Part of a small language model's weights: vocabulary 17736, 517M tokens.
Each number is 128 + 32 x the weight over its row's rms, rounded and kept within 0 to 255. Layers, rows and columns count from 0. The size above them is the row's rms in percent of the matrix's.

# layer 9 attention query, 128x160, rms 0.165, rows 0-42, columns 80-159
size [ 45  55  46  55  62  49  59  67  62  79  59  88  59  85  84 102 103 110 117 120 143 141 149 150 151 142 155 159 141 149 143 152  49  45  54  58  48  64  56  65  62  66  75]
[[166 144 142 157 137 145 192 179 182 106 113 153 137 152 131 188 160 165 120 196  96 147 149 186  91 116  67 139 139 103  96 183 144 136 147 172 118 122 114 113 126 208 181 149 107 149 100  76 118  81  91 130  46 142 137 166 150 164 173 127 173 145 112 125 176 160 167 127 135 136  90 156 140  95  91  64 114 123 173 119]
 [ 95 122 137 126 170 110  88  89  94 108 146 181  96 136 130  76  65 134 168 105 113 146  70  56  93  76 196  67 146 116 153 175 125 163 143 103  98 123 129 140 155  86 101 122 107 143 153 136 111 159 126 118 135 153 124 120 121 139  83  95 136 139 113 182 140 156  94 119 244 147 159 141 154 143 141 150 105 124  92 104]
 [195 144 146  82 144 141 140 154 100 149  88 168 167 162 146 132 142 103 133 127 166 154  89 121 127 163 143 157 195 117 143 150 202 129 162  96 102 106 172 118  91 106 119  95 124  80 133 148 128  56 105  94  50 152  96 120 169 166 141 135 126 163 161 142 140 134 181  99 139 123 122 145 140 149 146  75 124 119 143 110]
 [121 131 136 125 101 104  88 161 130 138 116  49 150 113 149 173 105 193 119  79  97 116 172 170 177 133 120 164 105 124 120  97  62 121 124 118 177 108  55 122 123 160 220 123 111 136 120  86  92 102 100 132 139 125 165 117 140 126 195 173 101 146 102  82  91 139  94 109  65 148 105 155 127 119 114  53 113 150 155 184]
 [142  91 143 155  98 125 149 133 146 166  93  80 150 109 152 153 157 158 143 112 167 132 143 176 160 120  96 146 110 121 115  85 110 115 121 171 143 165  90  88 147 153 219 125 153 139  89 134 137  78  94 159  68 107 210 148 158 147 154 127 117 105 137  97 104 106 137 128  47 129 102 141 119  92 120  97 114 110 154 150]
 [ 96 174 110 164 100 115  88  99  98 152 166 108  72  94 114 114  97 155  69 163 129 127 112 148 130 131 158  99 130 129 103  78  88 102 153 149 133 143  78  65 145 113 155 148  90 167 134 137 125 103  89 126 140 112 144 113  91  55 107 138 116 104 102 118  98 153  90  78 100 135  94 115 135 173  96  57 132 140 121 132]
 [111 148 110 125 129 123  80 157  92 153 139  48 167 108 195 160 124 139 116 118 117 108 164 178 157 171 146 163 157 119 109  65  47 160 163 138 172 158  87 118 107 140 175  81 158 141 159 102  95  80 148 124 133 133 183 119 160 148 156 172  96 111 123  72  92 138 119 115  75 136  69 113  81 148 110 112 117 178  97 159]
 [161 162 110 117 144  81 147 121  90 115 184 142 148 126 101 145 145 117 139 179 125 116 111 113 115 190 137 139 127 122 107 150 146 116  93 122 131  95 124 166  91 150 100 159 117  87  91 115  82 134 147  98 149 151  93  88 102 147 146 168 133 158 131 136 141 107 153 155 165 148 128 131 152  97 136 182 139 109 135 102]
 [190 118 127 104 171 110 114  94  71 114 131 168  97 141 111 106 112 113 149 136 170 135 100 132 107 103 135  60 104 116 161 127 174 164 127  90  77 111 179 151 141 127  55 168 110  49 126 114 130 132  89 136 151  90  98  94 120  92 129  88  94 107 139 158 166 137 130 133 163  91 206  99 124 112 149 128 141 112 183 171]
 [189  95 104 134 124 137 153 128 142 179 111 136 140 168 147 118 135 119 139 151 149 122 118 115 107  89 105 144  80  95 199 133 165 123 156 171  98 163 131  82  98  91 152 111 132 111  99 184 161 112 167  84 115 111 150 187 170 110 119 102 187 163 140 151 101 121 136 150  42 114 114 138 100 129 108 111 118 128 143 119]
 [144  62 131 122 124 173 135 152 150 149 130 125 144 181 157 137 158 120 213  64 130 114 123 167 149 120 101 151 116  99 136 152  93 170 127 139 123 135 157 145 132 174 146  88 132 129 147 118 122 142 102  79  83 173 139 153 155 177 116  94  84 114 140  79 136 164 109 147  54 113 102 101 107 115 115 137  93 159 105 136]
 [148 150 121 138 131  61  99 113 101 114 121 156 101 108  75 151 118 109 113 201 162 144 146 123  93 143 136 116 117 111 112 154 135 122 126 118  97 121 111 144  82 115  92 171 131 100 104 114 115 135 118 165 169 118 115 104 101 128 170 154 118 157 125 153 145 121 177 136 201 102 199 149 148  80 124 155 146  84 199 151]
 [121 108 126 131 201 142 135 126 153 109 103  77 182 207 168 120 182 130 154 105 124  45 157 212 160 115  96 123 145 138 169 146  93 148 161 144 143 125 143 127  66 151 160 148 121 188 133 129 116 172 129 115  99 123 169 122 150 159  71 126 126 137 161 152 151  94 117 133  82 142  98 162 126  97 131 148 139 131 152 150]
 [149 118 113  66 153 119 133 130 103 133 123 114 144 110  62 154 120 161  99 112 101 138 154 110  99 174 120 126 110  67 141 172 129 114 109 147  90 104 152 176 106 120 134 101 171 121 110  88  92 137 142 179  80 195  69 138  60 159 157 161 123 132  90 147 120  91 177  79 172 109 182 100 177 103 111 136 122 120 156  93]
 [145 112 154 164 147 193 114 142 148 115  97  79 161 135 141 140 163 167 139  55 111 106 107 155 113 104 112 139 153 104 171 126 124 150 157 193 134 148 132  63 157 119 150 130 134 180 127 123 187 133 135 120  62 118 137 137 151 135  64  91 149 101 127  97  93 104  95  93  68 115 100 148 139 163 114 101 114 107  91 126]
 [ 91 122 123 125 138 119 117 158 131 131 124 167 155 161 123 108 162 120 177  88 139 167 137 144 169 140 125 117 158 171 133 140 111 134 110 171 117 155 111 126 118  80 155 124 129 210 139 180 171 175 174 120 142 129 118 159 130 159 108 131  89 136 164 155 145  97 137  95 107 157 115  81 145 154  80 126 100 130  91  66]
 [142  98 182 106 158 160 107 153 160 132 146  90 134  99 116 170 192 116 109  71 138  93 117 169 105 149 136 132 140 111 192 126 160 117 109 230  88 121 108 109 126 103 118  92 131 174 129 148 185 101 137 113 118 162 116 175 158 169  69 101 118 147 108 101 166 118 171 108 123 124 166 137 148 207  99 135 121 125 101 133]
 [146 128 117 114 167 151 155 108 148 154 106  66  47 154 155  30 102 131 122  71 127 148 127 129  95 131 151 136 152 173 151 103 156 130 162 162 112 118 148 151 135 114 156 160 130 141 109 150  70 159  78 134 199 216 107  96 102  96 103 151 141 150 117 124 118  80 128 118 116 157 164 171 161 106  94 148 109 108 101 188]
 [111 170 167 127  87 112 153 155 111 105 170 122 106 124 113  41 101 154 134 169 109 131  97  68  97 127 140 139 121 167  63  94 159 112 149 100 148 111 135  95 149 106  82  77 110  93 114 108 108 171 143 190 119  67 151 137  86 109 137 148 168  99 170 150  83 159  75  91  92 124 154  87 153 130 164  81 123 121 170 148]
 [164 135 129 129 125  93 115 103 137 131 123 134 148 107 130 181 106 127 121 111 204 123 160 110 116  98 113 140 125  49 154 110 113 148  60  69 143 104 130 159 169 171 137 167 120 144 211 159 117  89 156 140  93 143 127 149 162 157 134 113  80  98 143 154  96 151 156 148 202 129 107 135 112  81 138  87 133 152 150 103]
 [162  94 155 183 150 137 113 143 129 124 112 152  86 141 145 139 141  68 137 140 133 121 139 126 190 128 112 108 123 111 125 110 119 152 110 165  93 147  73 122 125 163 139 107 134  89 157 181  70 172 137 176 146 178 117 100 122 216 117 135 108 178 172 135 168 173 161 122 130 129 178 150 102 132  67 105 141 162 157 176]
 [ 83 139 143 147 118 168 109 106 108  49 108 159 110 120  97 179 136  76 133 181  86 117 146 187 100 110 172 176 121  98 137 140  78 172 141 118  91 157  41 182 117 144 100 102 154 118 103 136 133 141 132 165  88 212 115 106 150  85 166 106 134 144 127 168  49 120  98 120 122 121 123 119 173  78 150 182 113 110 152 116]
 [161 106 143 139 164 115 117 129 123 110  84 167 132 184 129  94 168 150 138 118  98 151  62  41 122 159 158 137 155 114 165 178 157 145 140 117 191 144 174 160  77  93  78 120 110 114 152 156 119 123 143 166 168 144 139 173 153  91  94 118 152 162 178 151 122 117 104 143 118 131 102 118  98 119 142  97 130 153 119  89]
 [116 135 168 112 127 158 134 186 179 129 125 155 121  91 121 165 116  80 135 148 118 104 133 102 164  32 177 119 186 119 130 187 164 135 165  93 126 165  65 143 108 127 143 177 131  96 118 136 140 122 107 169 164  84  83 108 110 159 125 170 136 113  88 128  92 100 103 155 161 117 107 194 142  92 138 159 151  87  73 108]
 [ 95 124 163 149 117  79 149 101 165 134 152 168 146  94  97 146 150 105 112 140 139 181 107 129 135 180 148 151 128 128 141 144 115 180 148 124 163 171  71  77 114 203 132 124 178 130  93 107 111 153  96 126 199  98 201 153 110  98 115  56 137 103 131 111 153 106 142 112 118  67 118 134 100 136  90 142 183 141  98  81]
 [123 139 123 101 131 157 128 113 140 149 100 153  94  69 124 115 171 113 132 104 107 131 133 150  92 131  53 108 127  57 119  86  98 126  93  87 100 128 123 104 109 145 151 103 125 149  76 141  97 100 174 107 132 139 125 113 126  90 109 129  84 138  84 125  76 121  90 152 155 138 112 146 117 118 162 116 171  64 124 240]
 [ 92 186 150 157 142  99 152 152 182 128  98 180 164  80 160 148 137 143 181 126 188 107 153  91 103  99 139 127 167 141 140 111 132 162 185  86 170 133 124 106 140  43 141 150 145  95 120 115 129 202 120 118 106 123  54 104 167 120 173 118 109 130 117 121 109 172  96 144 144 134 217 108 111 219 113  93 108  82 129 166]
 [152  93 156 117 149 154 199 119 102  89 137  56 170 137 121 149  66 167 135 112 140 106 156 124 147 113  72 105  81 118 122 140 131 118 110 101 111  61 108 144  89 144 154 106 167 193 117 104 156 134 182  41  99  99 131 130 131 169 128 136 150 142 118 146 146  30  83 140 106 108 156 110 116  85 160 147 161 141  74 126]
 [125 127 115 166 105 143 174  96 118  79 132 108 185 146  96  86  88 122 103 104  76 131 140  60 129  82 129 122 122  95 137 161 106 132 114 127 162 137 156  94 145 116 173 107 128  84 147 188  77 129  91 105 121 157  69 143  90 147 106 144 111 170 176 102 134 123 134 103 161 133 109 122 116 140 126 123 186  45 111  86]
 [118  85 159 101 136 150 136 116 118 170  91 112 167  93  54 138 147  99 124 130 133 133  83  89 146 144  98  75 136 174 141 108  88  98  99 126 109  95 143 141 180 133  77 112 112 143 165 125 148 158 107  90 168 156 169  81 153  80 102  80 125 133 157 186  95 134 110 120 178 101  88  62 126 110  73 164 128 131 105 144]
 [108 149 101  64 178  62 102 148 130 154 144 101  68  94 156 125 115 141 156  75 166 170 197 143  66 131 150 165 186 119 122  88 104 131  42 142 174 114  87 130 106 113 165 148  91 118 105 147  72 142 155 145 101 111 130 102 110  80 146 156 164 147 128 127  97  67 115 158 111 180  63 143  98 142 114 125 135 110 107 107]
 [194 213 109 129 107  80 166 105 144  99  49 125 111 114 134 137  98 126  87 146 138 128 104 172 187 105 100 154 119 148 101 150 128 140 140 113  57 119 178 124 151  99 210 159 117 125 145  95 110 113 167 150 130  91 111 144 120 127 134 130 148  94 126  70 121 117 123 165 116 179  91  73 158 159 137  77 124 130  91 121]
 [114 143 108 142 115 126 194 146 139 100 132  90 171 106 102 122 159  97 137 134 141  99 150  95 110 110  23 165  98 147 108 112 114 168 136 138 129 155 189 147 109 127 121  81 106 105 124  98 175 139 140 116  97 140 168 128 148 104 181 149 110 170 203 110 122 128 115 167  87 134 117 164  95 113 104 183  91  95 148  76]
 [101 125 137 124 136  93 101  92 157 121 127  94  61 128 118  80  71 118  96 123 107 107 109 150 160  87 165 112 145 127  99 143  89  60 112 152 104 103 100 131 153 116 139 114 145 136 146 100 123 139 110 153 199 103 131 155  90  82 101 126 113 127 117 131 147 109  93 113 120 113 144  88 214 198 137 114 111 170 126 147]
 [106 121 127 119 185 115 105 113  84 139 143 201  75 161  97  79 100 121 101 120 108 116  56 107  95 114 157 115 126 113 160 137 137 133 132 115  93 150 120 138 134  91  71 195 150 137 185 155 113 163 183 119 194 135  81 129 131 105  90 132 174 140 144 187 138 135 111 101 224 116 149  97 134 155 121 167  88 139  90 110]
 [154 126 142 170  80 125 150 147 169 139  91 116 169 140 176 151 155 107 153 126 146 157 160 107 145 137  95 175 102 138 110 139 179 122 118 170 104 146 158 130 112 120 174  86 128  97 118 122 158 129  92 120  70 117 186 128 128 158 146 135 157 143 169 128 120 111 163 123  88 128 109 185 119  69 121 130 109 125 180 120]
 [166 104 140  98 134 143 141 165 133 147  61 147 174 178 185 155 129  86 146  83 172 156 157 163 115 155 127 153 135  98 143 111 125 169 124  88 109 116 143 142 151 122 142 102 104 108 116 110 115 132  91 106  73 133 125 132 159 185 130 102  85 148 132 133 149 106 229 136 137 101 152 109 117  76 158 116 108 128 187 156]
 [145 135 139 168  90 131 131 153 114 144  92  57 164 138 161 113 193 148 163 109 120 172 158 148 160 127  80 148 106 125 111 104 100 138 143 144 184 156 114 122  67 113 187  87 132 154 136 101 122  88  96 132  84 133 207 130 158 152 160 127 121 126 117 102 132 143 154 130  62 123  86 135  89 106 112 106 108 122 160 149]
 [150 100 144  89 121 123 163 177 131 104 110  80 200 156 185 146 132 108 161 114  97 166 151 131 131 144 123 129 154 141 157 120 149 141 140 109 138 128 199 160  94 120 132  59 160 112 163 114 106 137 132 133 111 119 143 155  91 179 119 139 143 147 138 137 141 130 149 149 142 105 130 144 102 108 157 146 146 136 157 121]
 [ 51 165 148 146 162 101 107 121  87 113 162 116 108  72  93 104 111 132  82 156 105 127 162  98 124 107 163 125 154 149  79  91 107 132 111 132 130 115  92 134 145 146  99 171 140 143 156 116 104 118 161 173 164 129 127  97  87  91  95 153 145 100  97 133 104 111  77 135 177 161 136 155 125 164 146 160 150 121 104 133]
 [146 179 109 154 131 121  78 109 109 136 158 190  57 101  94 125  83 141  77 171 152 130 118 116  87 150 175 134 118  55 107 121 109 131 137 165  94 132  81 120 143 101  66 153 135 132 127 125 116 106  91 151 145 103 133 107 147 105 151 146 160 120 111 106  82 163  95  93 148 112 134 132 122 121  96  87 132  75 106 132]
 [118  97 100 116 119  92  81 133 110 114 113  93 129  94 125 167 148 142 113 122 161 100 168 131  78 147 125 155 135 112 108 121 108 148 159 123 138 118  91 140 117  55 116 114 224 117 119 124 127 112 139 148 125 123 157  93  70 123 183 129 106 155 102 105 134  87 165  96 123 123 177 138 166  88 152 109 149  96 209 149]
 [166 143 100 110 152  76 110 104  74 113 171 159  94 152 105 149 109  74 133 165 121 121 144 110 131 169 159 139 130 113 128 173 135 125 107 143 131  99 124 206 135 151  95 139 106  76 140 127  56 121 128 119 157 142  89 135 118 127 156 154 119 151 107 134 144 123 142 149 177 128 135 149 136 125 138 140 158 124 142 101]]
# layer 9 attention key, 128x160, rms 0.162, rows 0-41, columns 80-159
size [ 50  49  48  47  45  46  58  55  59  87  56  64  71  73  73  92  87 110 108 141 132 141 138 145 139 143 144 142 138 143 143 144  46  47  47  49  52  48  47  55  52  59]
[[126  98 148  83 105  87  75 176 119 143 188  81 103 118 142 115 113  83  74 140  93 123 119 143 158 145 191  87 126 123 140 117  63  80 145 146 125 132 147  82 146 116 110  86 121 100 143 179 108 188 133 123 155 116 192 114 120 100 182 128 127  27 144 132  95 135  90 114 129 116 147 133 112 157 165 169 133 106  99 152]
 [ 89 120  74 188 121 158 176 142 160  93  56  88 115 113 104 163 141 159  83 142 133 122 151 112 137 115  21 159 134 156 143  92  93  99  66 138 160 119  95 119 131 149 166 108 143 148  83  94 147  48  79 152 126 141 143 156 105 147 168 128 137 196 122 124 134 111 190 145 123 137 115 137  98 120 138  94 157 155 130 126]
 [ 84 140  81 175 104 161 181 129  95  86 129 163  88 119  96 154 109 117 113 156 158 102  97 123 127 122  31 157 140 121 141  93  58 136 131 172 122 116 115 161 156 143 182 155 103 169 126 106 138  96 144 144 161  98 114 104 166 156  91 138  79 134 144  72 120 106 111 161 100 105 135 107  94  54 137 160 136 134  69 118]
 [135  92 137  86 102 101 137 100 113 116 136 200 139 163 165 101 169  93 139 168 153 110 128 106  85  77 125 143 107 123 167 156 197 106 149 124 122 151 173 128 136  96  36 157 121 105 118 154 145 159 168  96 132  79  97 109 117 117 129 120 140 115 112 215 165 149 145 156 105 103 109 126 138 149 120 148 105  94 151  84]
 [125 164  92 142 125 182 183 153  83  58 159 197 150  91 128  93 156 108 121 152 146  85 139 120 105 130  73 155 125 114 143 113 130 111 155  89 108 129 172 170 119 112 112 171 124 155 200 131 150 143 151 113  74 143  72 111 140 126 113  72 131 169 145 123 156 140 114 142 176 100 117  97 111 119 141 146  84 134 132 106]
 [152  79 184  67 129 106 118 130 116  93 118 147 152 132 148 175 242  72  76 160 179 134 141 134  97 142 145 175 111 142 164 165 185 153 118 112 105 106 134 153  87 120  74 206 105  35 153 124  91 140 189  90  96 121 118 138 139 151 116  87 143 118 121 156 101  94 145 176 145 133 138 112 132 135 134 124 100 138 130 147]
 [145 118 131 178 110 114 197 129 119 116  75 181  89 152 106 124 145 149 116 150 136 107 128 149  72  86  73 140 109 125 163 123 143 119 104 110 145  93 178 122 114 172 167 192  99  85 123 121 133 144 106 158  62  97 142 145 194 115 157 106 164 162 175 127 130 142 131 190  99  91 152 119 173 151 151  76 181 130 112 122]
 [114 118 116 104  97  97 115 127 198 132 154  77 106 133 134  81 128 187 115  89 174 159 100 146  79 129 135 127 135 158 158 128 156 149 195 121 116 160  86 126 124 119 102 136 131 142 145 147 123 116 130 142 115  88 118 134 101  79 102  85 160  38 115 140 124 110 182 129 155 148 173 148  99 160  73 100 132 135 163 150]
 [117 130 146 110  75 109 139 149  90 135 162  69 129 155 112 159  92 124  98 151  81 161 172 107 153 158 152 104 138 153  47 175 144 102  59 144 117 142 126  92 100 127 184  97 148 119 106 156 143 123 175 143 163 147  86 147  99 144 105 137 141 141  86 139 132 124 121 148  85 143 109  83 104 158 124 193 133 155 163 105]
 [101 125 147 138 110 149 159 140 124  89 124 118 130 126  90 154 153 134 116 157  94 114 123 144 102 126  28 131 154 143 126 126 141  99 111 101 192  85 139 149  86 160 183 135 179 132 142  75 150 101 121 129 123 119 125 101 131 105 167  89 118 138  74  88 141 122 119 176 119  81  95 115 105 124 158 148 174 171  65  94]
 [ 64  99 144  95 121  87 110 140 206 141 148 108 145 128 102 136  86 179  99 109 123 145 140 173 143 174 135  73 111 145 155 131 126 115 177 108 133 187  90 102 141  73 100 137 169 176 147 137 146  98  60 140 167  62 149 131 127 120 114 112 163 120  86 104 107 124 149 130 155 117 144 122  80 137 109 105 118  91 163 130]
 [137 124 164 141 133 161 157 120 122 128 123  95 104 104 147 124 168 114  94 116 109 100 181 181 141 112  79 199 146 194 175  83 152 112 128 133 173 129 115 138  94 146 208 215 123 186 180 139 135  94 120 128 148 146 145 136 142 134 124 129 118 106 162 137 124 162  79 164 123 131  75 153 110 108 194 129 142 151  61  76]
 [140 127  93  66 136 107 106 183 161 156 168 122 148 114 104 125 110 130 110 118 134 143 155  93 131 149 152  98 112 118 120 165 115  97 152 130  89 165 138 125 171 104  38 104 182  61 123 163 101 162 136 118 196 153 109 118  83 101  97 158 172 144 104 128 122 107 171  88 179 134 178  91 155 153  87 182 105  78 205 137]
 [134  86 162 154 154 138 106 126 101 101 163 133 105 139 167 159  48  68 142  68 136 158 141 128 165 188 229 130 177 173 146 113  98 201 173 157  97 148  74 121 136  61 118 137  85 128 165 128  98  85 138 136 166 115 140 171 149 126 122 105  90  88 146  92  85 130  73  80 149  92 136 166 128 131  70 153 138 143 136 154]
 [ 81 151 128 162 146 127  55 132 152 168  96 155 127 172 143 123 109 201 132 155 122  91  90 143 151  91 118 159 120 125 119 150  84 122 157 130 132 123  76  92 151 100 130 117 124 183 134  98 122 183  67 129 132  94 165 113 148 125 143 108 136  75  80 115 142 142 174 112 104 111 134 106 116 172 126  64 136 117 100 133]
 [114 110 139  85 124 100 157 122  93 100 144  89 198  78 138 108 109 109  96 142 102 139  88 162 102 177 111  65 156  84 121 131 138  91 120  94  78 136 118 186 110 154  44  79 116  46 117 112 134  74 187 126 109 155  68 100 135 155 126 123 147 122 104 198  77 123 141 188 130 139 109 131 117 147 165 110 140 134 120 134]
 [150 123 140 132 104 121 156 103 114 165 102 172 112 111  91 124 147 154 132 207 129 142 169 105  92 132 109 135 121 143 124  88 111 165 149 128 192 149 167 125  94  80 166 173 187 102 169  84 173 105  96 158  92  68 184 124 182 149 145 172 112 139 144  87 117 140 125  91 144  93 137  83 112  39 115 118 111 136 108 129]
 [160 147  96 186 108 118  95 174 170 114 135 144  91 163 125 183 104 131  75 129 121 132 165  86  55 122 155 105 117 136 154 119 157 113 114 137 123  88 150 160 130 148 164 147  75 136 152 144 165 116  81 104 151 109 178 150 161 160 220 110 149 106 156  83 108 162  91  62 152 110 123 148 223 108 101 120 194  91 142 140]
 [ 84  89  96 179 153 185  92  92 103 154 100 108 140 166 138 189 100  91 145  90 128 142 134 129 140  96 143 129 113 168 109 151 161  61 156 174 150 112 175 126 142 173 151 116 165 168  98 172 101 128 127 133 166 170 140 161 124  97 175  92 152 152 126  45 164  84 118 150 116 113 157 128 188 106 104 124 130 100 136 135]
 [126 104 119 184 142 152 155 152 122  73 137 166 144  97 115 158 127 145 111  79 159 122 163 132 120 183 109 124 151  94 162  92 151 114 155 130 151 115 106 195 133  72 168 171  60  82 130 109 178 101  77 155  77 142 203 164 173 155 126 114 122 148 171  88 107 173 104  75 145 103 122 178 168  96 147 139 192 103 179 128]
 [135 122 139 152 136  71 161  89 142 144 135 183  62  98 170 134 164  84 137 185 147 147 136 182 176 123 129 186 120 117 121 150 117 122 102 105 131 141  84 111 115  96 136 126  55 153 101 108 109 178  97 159 140 156 128 145 159 165 137 102 101 163 151 181 175 129 129  52 115 120 135 186 113  99  89 134 107 118 155 108]
 [119  98 115 113 114 127 109 128 153 125  91  81  85 104 124 104 139  60 122 160 152 148 162 113 194 165 102 151 107 170 120  62 141 114 114  96 166 110 137 161 153 109 104  65 127  91 101 115 146 113 118 131 186 119 150 136 117 157 135  36 159 175 168 146 115 151 126  80 195 161 153  93 176 111 110  97 174  73 156 143]
 [115 158 174 141 122 167 160 168  83 157 136 132 165 151 126  74 145 185 109 190  95 144  91 102 156  81 156  98 127  95 203 128 204 146 124  97 131 107 171  78 149 131 100 119 141  87 166 163 144 140 137 112  43 152 159 137 188 148  69 130 134 154 114 106 121 115 147 108 167 114 112 113 167  84 124 191 187 117 110  98]
 [104  89 107 141 134 172 141 119 194 122 170 135 103 121 132 104 150 128  93 185 101 118 141 115 113 127 155  63  72 144  87 172 151 177 181 159 147 148 122 199 143 119 126 163 124 101 112 168 123 133 139 144 183 125 120 181 109 158 139 162 150 120  76 128  97  92 137 119 144 155  58 116  78 128 158  88 129 120 131 125]
 [ 98  94 248 174  99  66  90 166 118 105 179 128  92  98  86 119 105 177 131 110  89 168  96 130 173 127 189 135 200 162 188 126 125 105 156 144 180 139  83 128 169 169 104 142 170 105  92  83 127 105  98  80 148 129 144 132 145 129 134 132 115 131 117 131 126 126 160 160 135 186 115 144 113 159 114 144 156 133 133  90]
 [109 114 135 139  91  72 160 127 117 154  66 123  96  94  73 116 144 154 111 146 114  81 114 122  73  95  98 106 205  92 169 154 146 125 120 162 121 125 118 166 103 129  91 106  86 140  86 138  88 100 187 144  96 179 157 128 114 109 123  89  88 136 125 116 113  92 158 114 122 124 121  74 126 116 111  99 106 131 144 222]
 [ 68 216 126 151 158 148 187 149  91 133 151 124 135 120 141 155 101 186 138 177 147  81 191  60  97 145 135 108 103 120 139 133 141 162 103 130 170 132 166 106 200 129 107 141 199 117 130  92  99 161 119 149 134 101  78 114 136 118  62 135 131 185  88 164 110 197  62 118 131  68 149  65  74 125 141 135 112 108  59  94]
 [146  64 104 117 128 135 177 151  82 114  89 106 146 136 123 134 146 174  92 105  93 126 138  94 153 165 133 113  92 117 121 109  88  74  93  78 143  86 176 138 153 177 128  66  85 127  67 133 131 125 187  88  35  65 141 117 136 135 175 135 149 138 134 130 163  95 145 159 134 114 148 137 175 124 120 103 142  70 112 166]
 [127 116  81 107 104 138 193 150 137 153 181  67 135 143 134 159  82  94 121  89 115 144 203 130 145  91 141 109 142  91 164 170 109 136 110 144 198 144 139  98 176 119 144 115 132 113 124 144  88 121 115 188 137  82 170 126  92  85 161 142 177 107 156 110 147 153 198 122 140 130 152 106 137 124  94 116 155 134 136  43]
 [100  97 108 155 163 173 139  66  94 101 118  87 120 129  82 132 104 148 148 136 130 119 161  68  64 193 152 152 172 186 149  47  79 147 113 195 148 100 105 137 140 151 115 177  79 139 152 149 157 141 149 141 114 109 140 129 140  69  73 119  72 146 188 164  81 182 151 154 115 150 121 164  99 193 150 119 156 149 103 142]
 [141 161 141 130 146  98  87 104 119 138 123 124  85 155 167 104 183 198 123 105 129  95 133 107  88 165 172 156 115 116  84  80 160 149  54 133 145 122 148 112  97 159 189 158 145 105 142 145  98 171 148 162 118 165 206 154 116 106 149  94 125 130 146  62 163 130  71 123 150 111 137 153 123 127 152 216 102 141 184 137]
 [103 177 159 159 124  58 114 150 133  49 112 166 142 143 175 128 107 123 154 153 113 134  61 125 228 119 117 158 144  89 105  93 113  90  95 131  90 124 151 141 125 164 137  99 101  68 129 118  94 117 135 168 117 154 115 118  54 125 120 120 196 130 102  88  88 134  74 139 125 131 190  81 119 135 109 120  92 129 131 149]
 [116 152 138 122 146 107 122 127  70 159 150 196 128 118 119  77 119  76 163 161 157 117  62 159 134 180 151 158 116 101 129 132 166 140 181 105 133  97 171 127 169 107 125 151 170 146 138 150 102  73 127 142 114 111 126 107 119 195 100 108 111 119 173 136  83 124 131 102 147  96  85 130 115 170 164  83 137 138 122 108]
 [155 109 140 124 109  77  95 150 150 156 131  41 114 116 149 141 139 168 124 100 123 152 132 122  97 134 152 106 137 130 117 136 117 136  82 163 174 152 116 118  87 159 176  89 101  98 137 228 105 131 129 120 174 185 164 148 109 148 140 152 159  92 126 194 114 105 157 123 171 148 159 133 112 168  89 132 140 113 157 152]
 [146 103 129 150  79 136 131 152 184 148  82  52 150 106 144 110 125 171 112 165  87 138 130 186 183 164 162  89 156 166 130 136 102 149  86 168 130 151 126  94 115 162 176 118 128 152  94 159 134 113  81 135 122 142 179 161 139 134 149 160 115 135 125 107 108 110 147 149  78 138 135 116 157 110 124 103 153 119 110 180]
 [ 98 180 121 189 158 170 144 122  94  74 111 203 137 109  97 118 108 149 125 188 108 103 122 156 115 149  72 131 153 133 166  84 126 124 180  97 153  88 106 118 143 125 181 181 141 136 122 119 127  92 150 154 101  89  56 143 153 119 148 122 114 150 126  91 142 129 136 124 103  95 132 105 143  74 167 130 141 135  64 144]
 [ 85 117 104 159 131 184 174 127 135 117 159 153  91 116  78 135  68 196 148 167  56 119  87 166 155 112  55  87 161 134 101 119  88  89 135 137 141  84 160 140 174 104 159 145 146 191 128 105 168  71 145 168 126 138 167 134 154 113 158 178 117 155 114  78  99 122  91 113 146 107 100 118 154 140 117 133 153 144  69 115]
 [100 173 123 157 188 179 191 114 122 111  90 209 146 105  67 168 115 117 135 167  92 109 135 130  83 120  72 119 143 122 140  73 135 136 121 129 100 148 171 131 158 132 183 133 112 158 118 134 137 137 139 123  89 113 121 115 130 156 134 118 153 138 156  79 148 118 108 123 126  91 162 145 144  88 195 105 157 145  75 150]
 [108 191 105 167 123 132 135 126 185 174 119 130  92 139  37 112  95 176 129  96 125 156 139 128 127 176 119  73 101 140 140  98 112  95 137 151 169 122 150  76 212 132 152 115 177 186 127 148 135 159 130 141 115  86 203 148 151  90 139 155 149  93 150  95 126 117 122 105  55 108 156 140 150 164  75  90 116  82  93 201]
 [167 116  86  73 129 123 123  91  75 132 128 107 135 140 197  96 201  81 141 118 198  86 137 103 143 106 121 155  95 106 161 136 150 155 155 106  99 121  99 177  76 161 105 141 103  68 118 113  61 119 172 121  97 162  57 128 119 116  73 106  93  86 160 154  94 126 146 176 139 105 145 149 112  80 169 158 113 131 172 144]
 [106 103 189 133 105  98 148 144 116 123 103  52 114 133 164 135 140 139 119 107 121 149 141 166 134  95 106 189 148 156 174 100 174 112 123  69 144 105 158 142  73 153 203 167 101 126 100 129 149 112 146 138 121 147 184 134 118 146 161 100  68 186 127 139 185 166 105 146 108 115  89 128 128  97 137 117 177 171  52 110]
 [ 70 146 119 178 135 139 162 142 118 163  94  99 123 131 111 137 138  91 112  95 118 126 143  88 135  82 161 117 133 160 173  66 141  88  62  85 164 125 147  44  98 194 196 133 117 152 147 143 147 143 141 134 110 157 156 173 146  78 134 170 149 147 177 176 140 147  95 156  70 169 115 134 116 143 127 127 178 150  46  99]]